python train.py --num_key_value_heads=3 --vocab_size=8192 --hidden_act="gelu" --norm="layernorm" --qk_norm=false --parallel_block=false --extras=["capped logits"] --beta1=0.95 --doc_mask=true
Each number is 128 + 24 x the weight over its row's rms, rounded and kept within 0 to 255. Layers, rows and columns count from 0. The size above them is the row's rms in percent of the matrix's.

# layer 7 MLP up, 384x96, rms 0.0825, rows 108-124, columns 0-95
size [ 82 112 101  94  84  99  92  99  99 115  98  89 115  96  92  88 112]
[[131 140 137  99 130 156 103 126  92 149 130 154 106 113 128 119 113 139  70 147 122 124 119 161  52 114 147 137 111 143  95 144  98 140 108 137 139 153  97 112 152 105 153 134 126 114 119 134 124 145 163  86  69 102 137 159 142 138 175 121 136 121  95 134 159 136 124 103 143 127 130 123  82 149 140  94 157 122 125 118 186 135 124 134 114 145 144  99 169  97 131 157 132 120  74 125]
 [147 118 167 103 121 135 109 127 142 146 134 124  99 121 132 149 118  94 114 126 158 128 146 145 128 142 176 152  98 148  91 166 101  93 133  84 139 101 121 155 108 138 141  99 172 135 104 109  93 164  99 118  93  93 158 118  73 154 123 150 157 116 121 114 131 128 140 139 122 158 152 103 104 134 104 146 184 143 135 140 110 151  92 109 154 105 120 141 188 165 126 110 154 119 144 143]
 [137  89 134 142 143 118 170 110 150 103 139 171 100 135 164 148 131 171 134 123 109 137 118 119 131 114 161 100 162 136 150  90 184 138 133 129 146 108 145  98  45 161 120 130 130 130 155 120  83 190 113 136 148  87 123 147 102 118 135 154 116 120 132 132 129 111 135 103 120  88 151 130 149 143 147 132 102  99 164  75 113 146 163 113 144 133 123 120 136 117 129 128 149 137 120 116]
 [158 162 111 141  90 143 168 176 131 143 124  82 139 110 148  80 145 144 111 133 133 141 172 140 114 102 141 133 137 154 167  86 124 143 141 163 130 184 166 135 126 138 133  83 133  74 123  80 119 110 120 118 159 134  94 157  95 150 109 102 114 100 147 139 120 119  90 165 104 122  98 138 131 115 130 114 147 130 146 135 147 104 137 117 155 113 140 107 160 162 118 126 116 105 114 101]
 [117 127 102 149 101 135 116 142 156 113  94 129 106 155  87 154 168 140 151 139 156 113 144  97 122 126 137 123 126  84 143 135 101 127  97 161  79 159  75  88 138 100 117 137 151 147 126 121 127 123 143 142 125 156 124 144 133 107  97 114 153 140 133 120  93 103 142 125 137  94 161 114 186 120 189 160 138 131 121 139 129 138 122 117 125 142  80  90 130 107 138  86 133  79 168 126]
 [114 106  89 118 104 160 110 134 136 153 140 132 173 143  79 115 129 147 117 134  89 113 175 165 119 158 162 130 140 129 155 103  95 155 119 119 107 142  92 117 130 141 109 131 135 139 189 105 139 173 123 120 145 127 129 136 140 115  88 161 187 113 123 113 137 119 107 127 100  95 131 131  84 136 132 175 163  83 117 133  99 146 160 110 145 126 126 103 149 139 130 147 153 153 136  90]
 [113 128 139 103 103 116 135 119  82 104 126  83 136  98 131 149 135 131 102 100 147 140 144 124 118  91 107 139 139 105 108 142 128 129 121 141 133 138 110 104 122 100 132 144 124 167  87  99  93 143 192 128 153 141 162  78 131 120 138  92 133  98  98 123 142  99 145 119 146 174 174 169 180 158 135 111 145 141 146 172 100 139 121 105 115 117  88 165 121 159 130 130 116 132 125  84]
 [155 144 163 123  96 143 126  65 135 145 157 107 137 160 148 156  96  87 115 165 134 117 145 161 126 122 143 135 153 142 159 121 144 142  97 144 107 111 101 125 134 128 155 148 151 119 111 126 100 128 125 137 159 132 182 128  81 142 150 129 114 149  96  91  87 105 149 138 144  81 141 141 187 134 148  85 143  99 176 101  96  99 141 117 142 151 140 110 137 145 119 108 129 114 138 137]
 [139 129 140  91 142 130 113  98 172 114 132 115 132 120  84 169 125 143 122 111 127 183  74 103 170 133 111 146 128 112 162 124 156 112 142  99  94 140 118 128 108 119 112 139 114 147 129 104 175 142 165 110 112  96 116 129 112 104 125 155 139 111 133 160 216 107 126 138 118 118 140 131 118 108 111 137 118  94 158 143 133 112 117 149 149  95 125  81 142 145  89 113  98  97 151 122]
 [146 148 108 179 154 139 127 113  91 152 102 133 124 123 146 139  84 105 165 174 103 127 102 165 150 128 125 109 116 173 104  89  93  73 123 174 131 154 126 105 138 127  95 136 106 114 169 119 152 112 144 132 116  77 140 108 146 149 118 102 141 122 134 109 131 165 103 137 140  83 140 119 117 120 127 123 119 132 106 125  98 189 110 138 124 103 154 163 153 118 145 145 146  94 113 136]
 [102 107 104 124  94 160 119 140 128 102 147 155 121  82 108 116 117 172 154 146  95 131 128 104 140 126  93 129 130 121 128 125 103 131 138 167 121 136 123 138 167  72 114 162 136 180 114 126 135 108 109 147 134 136 152 138 159 122 168 147 165 138 174 125 123 119 154 100 117  88 128 140 111 144 116  84 110  70 116 120 152 100 171 155  99 125 172 146 133  87  89 113 125 127 118 140]
 [126 118 178 124 167 120 126 124 134 128 134 134 151 112 140 121  93 111  91 158 104 161 171 108  58 121 118 116 133 142 108 114 136  72 111 130 117 119 109 164 148 108  80 122 160 110 107 128 190 155 144 135 116 114  91 140 148 133 112 125 109 105 107 125 141 167 100 102 126 130 151 160  91 103 136 127 157  94 137 151 142 122  83 139 131 166 114 142 121 146 136 120 126 178 131 150]
 [104 121  71 122 123 110 157 149 112 168  99 140 133 109 127  86 150 150 145 190  78 132 143  95 111  77 111 141 158  86 131 117 117 114 123 167 128  94 110 145 122  87 167 172 130 128  72 135  92 125 109 123 106 156 119 103 146 130 131 142 103 133 120 121 124 141 158 105 150 118 128 149 121 163 166 137 120 127 156  99 140 130 151 110 147 114 129 142 162 120 102 137 122 172 127 124]
 [ 88 111 139 113 121 113 134 134 127 109  83 167  96 119 122 159  87  88 147 133 152 124 121 181 125 158 109  94 129 120 146 135 127 106 123 150 106 106  96 140 103 100 147 138 130 121 133 152 139 165 129 176 128 151  76 137 153 158 153 180 114 106 141 124 148 117 147 154 167  92 165 182 117 147  89  95 148 135 142 136  86 128 133 115 130 119 126 107 139 153 106 150 120 144 130  94]
 [105 135  67 158  79 147 100 155 143 124 130 175 132 151 109 116 143 142 132  97 105 107 150 109  93 161 131 159 136 137 155  89 112 167 157 144 147 115 162 149 164  97 144 128 132 133 193 107 143 161 137 125 144 137 109 116 119 121 113 113 133 149  93 138 155 104 133 137 171 189 134 172 113 124 112 129 120 126 110 126 130 118 105  95  89 128 143 122 120 137  96 133  99 130 105 148]
 [150 171 129 114 147 125 135  72 109 169 131 146 129 168 117 143 134 144 103 102 121 126 117 129 126 114 178  85  75 117 120 162 130 126  92 114 162 110 123 154 116 153 133 124 147  78 115 102 126 141  80 109 146 116 140 144 115 154 133 132 128 119 100 123 149 176 176 131  96 114 138 144 115 134 152 152  74 116 137 126  78 151 101 148  90 129 119 177 153 124 104 127 126 141 132 137]
 [ 63 141 126 113  92 118 130 136 107  81 114 146  81 113 134 102 115 147  97 162 169 161 135 124 169 156 141 102 115 138 135 126 163  82 140 141 137 175 123 151  88 104 144 121 128 153 131 181  90 134 110 140 123 171 120 124 124 144 140 144 115 114 105 114 119 136 112 147  88  74 133 123 138  92 110 156 127 144 120 132 100 134 142 145 172 159 151 129 128 111 112 153 143 105 133 154]]
# layer 7 MLP down (transposed), 384x96, rms 0.0593, rows 108-123, columns 0-95
size [ 82 102 111  98  81  91  91 104  95 121 103  81 102 102  86  97]
[[117 135 135 123 155  94 101 133 146 130 108 134 169 111 129  91 138 142 104 138 129 100 144 108 144 130 134  98 144 170 136 117 146 161  64 129 126 133 170 110  79 195 166 146  92 127 136 123 116 109 121 139 182 114 131 107 153 153 101 131  99 118 166 104  94  78 112 116 148 132 132 144 132  96 130 102 127 161 150 121 109 110 130 153 135 118 132 101  95 175 141 134 133 134 157 159]
 [120 136 141 128 150  88 135 108  50 117 143 127 155  88 150 144  83 137 104 108 131 115 141 179 109 189 151 117 164 162 148 138 125 141 123 144 144 115 121 113 132 122 125 117 169  88 105 115 129  97 104 150  90 109 147 148 113 165 155 131 123 119  86 146 130 136 116 120 178 146 130 108 171 119 138 131 148  95 142 154 105 130 132  88 131 139 113 128 158 130 115 130  79 110 130 100]
 [117 113 134 152  94  89 102 141 113 140 146 113 146 106  91 128 116 169  98  60 140 105 149 160 119 122 135 120 100 123 159 164 102 108 121 119 117 160 136 119 158 175 128  89 153 103 148 152 167 162 160 105  85  90 119 120 158 121 136 127  81 137 119 173 118 151 126 150 145 129 100 145 151 117 114 125 133 142 161 135 147 147 159 139 169 119 135  84 114 147 125 135 103  96 126 129]
 [146 137 136 134 118 148 140 104 108 103 116 117 138 131 114 193 136 110 171 109  91 138 123 112 143  78 118 147 105 118  53 155 106  81 158  97 117 137 122  96 158 115 139 166 140 136 120 122  87 109 145 153 105 120  98 134 159 156 156 144 121 121 134 105 114 155 151 157 107 131 107 114 160 173 114 154 114 112 159 118 116 133 147 140 114 130 138 136 134  60 165 107 142 129 142 126]
 [132 111 145  91 130 163 106 123 161  89 104 153 149 102 133 118 135 149  98 176 123 151 113 103 139  79 128 147 158 112  98 158  83 119 126 106 144 204 132 154 141 112 165 142 105 142 121 104  89 106 110 113 108 164 126 118 138 157 165 115 120 135 146 158  85 157  92 104 166 117 151 121 105 143 122  96  98 108  95 132 100 122 141 157 147 135 144 130 147 139 135 129 112 117 128 149]
 [136 130 132 122 118  84 121 108 120 126 144 103 179  95 131 151 126 143 159 119 149 109 141 141 166  85 122 112 135 114 151 132 131 144 106  99 140 201 136 119 137 153 135 133 138  86  95  77 155 110 144 143 137 104 127 126 125 154 107 112 190 177 116  95 109  92 142 147 116 119  96 133 146 117 162 148 125 134 132 114 108 128 132 123 165 115 118 133 180 139  77 149 116 104 148  90]
 [133 160 147 118 134 121 131 108 168 108 127  98 129 109 145 145 101  87  99 156  91 118 129 118  82 136 152 131 122 126 143 134 113 122 100 151 136 131 141 129 128 139 107 133 102 105 128 119 119 152 202 110 129 138 206 118 146 159 133 134 174 117 111 152 165 141 141 109  77 102 111 124 103 130  71 156 106 112 178 128 146 142 111 101 103 116  90 126 110 120 131 156 118 135 156 151]
 [131 155  98 121 126 101 110  95 124 144 159 127 139 114 109 135 126  92 117 144 117 157 128 144 120 124 142 110  99 155 132 119 145 101 114 111 104  81 141 181 128  96 162 121 135 160 106 141 138 105 103 136 128 139 169 154 130 136 141 144 110 119 155 104 131 154 173  73 101 108  98 128 137 114 116 142 133 160 141 137 169 111  81  98 130 176 114 117 122  51 129 117 144 118 141 183]
 [133 148 126 146 134 157 144  90 103 120 137 143 141 139 119 144 112 130 130 166 115 165 137 154  89  94 160 144  97 158  78 161 137  74 162 120 123 133 126  54  89 149 121 116 154 101 124 143 122 137  94 123  93 148 126 132 107 124 101 112 141  99 123 155 147 143 165 145 132 128 155 164 136  94 100 119 139 158  80  94 132 156 113 153 112 148 105 137 111 135 126 173 138 123 116  97]
 [133 162  99 143  70 118 137 105 135 137  88 132  89 147 146 115 170  93 142 126 156 127 146 134 158 163 115 143 192  84 108 121 169 121 162 132 133 117 115 101 122 109 155 152 127  96 126 179 100 139 110 122 139 112 112 142 115 118 143 151 124 119  74 157 158 128 119 122 125 112 106 123 108 154 146 120 127 124 138 131 115 150 132 147 106 116  86 176 149  99 123 120  86 118 108 178]
 [147 122 162 155 154 165  98 130  94 154 123 115 135 104 151 141 112 150 128 163 106  91 129 117 115 122  84 123  95 159 138 124 124 129 185  66 155 119  86 131 167 132 123 129 141 144 109 166 115 150 110 108  94 125 131 119  78  81 156 147 125 115 110  82 131 113 107 109 130 143 137 142 106 110 115 152 136 162 170 113 122 118 138 174 176 154 124 119 127 160 146 127 122 104 116 132]
 [128 158 163 102 116 171 122  97 130 154 120 155 136 129  94 104 129 125  98 114 138 164 119 144 136  52 185 111 145 174  75 127  91 136 124 136 140 172 120  88 145 156 128  95  93  99 131 121 124 147 108 130 119 147  92  81 133  90 114 127 113 112 146 103  96 121 113 132 183 136 118 132 136 112 127 161 136 123 129 163 139 137 141 153 141 109 121 134 128 149 130 165 150 119 148 115]
 [132 125 146 121 136 147 118  80 136 134 164 147 173 109 150 113  91 146 145  81 135 119 110  75 163 118 141 108 160 150 124 138 125 127 128 162 132 163 109 156 155 145 104  97 158  94 115 162 143 124 146 123 129 100 112  83 143 151 119 169 146 135 154  95 127  93 150 101 116 116 128 126 142 153  95 115  90  67 116 112  74 105 156 132 153 131 129 145 133 156 124 145 130 136 171 130]
 [ 99  91 115 122 147  62 130 157 157 115  85 136 150 122 121 159 106  96 116 142 136 103 116 144 170 131 144 100  98 123 135 159  92  94 138 108 125 120 133 125  89 140 153 160 106 118 106 117 123 117 100 169 124 136 139 114 170 150 157 140 117 120  76 145 139 151 129 109 140 119 140 131 114 107 162 102 135 188 146 119 144 127 153 175 134 128 113 128 100 171 119  98 182 125 141 144]
 [105  97 171 139 136 112 119 100 172  96 112 153 182 113 107 163 112 112 174 129 154 128 143 117 173 144 140 112 118 151 149 145 130  90 143 131 108 118 115 111 154 117 147 151  78 101 116 116  98 113 122 108 144  86  93 103 102 134 155 125 123 152 119 150 130 115 103 100 154 127 105 110 125 124 104 121 133 167 138 112 161  86 184 128 119 110 133 170 167 166  98 133 115 113 122 118]
 [149  72 163 137 119 121 147 141 113 152 140 157 106  75 129 145 130 140 110 115 143 102 155 140 154 167 137 114 105 139 139 116  99 116 129 136 101 108 126 121 118 119 108 106 150 115 123 125 184 125  75 118 146 148 155 127 154  89 122 114 135 144 109 136 118 180 112 132 120 111 131 133 128 154 137 145 194 159  93  87 169 153 138  93 178  79 103 117 131 135 140 115 100 100 126 128]]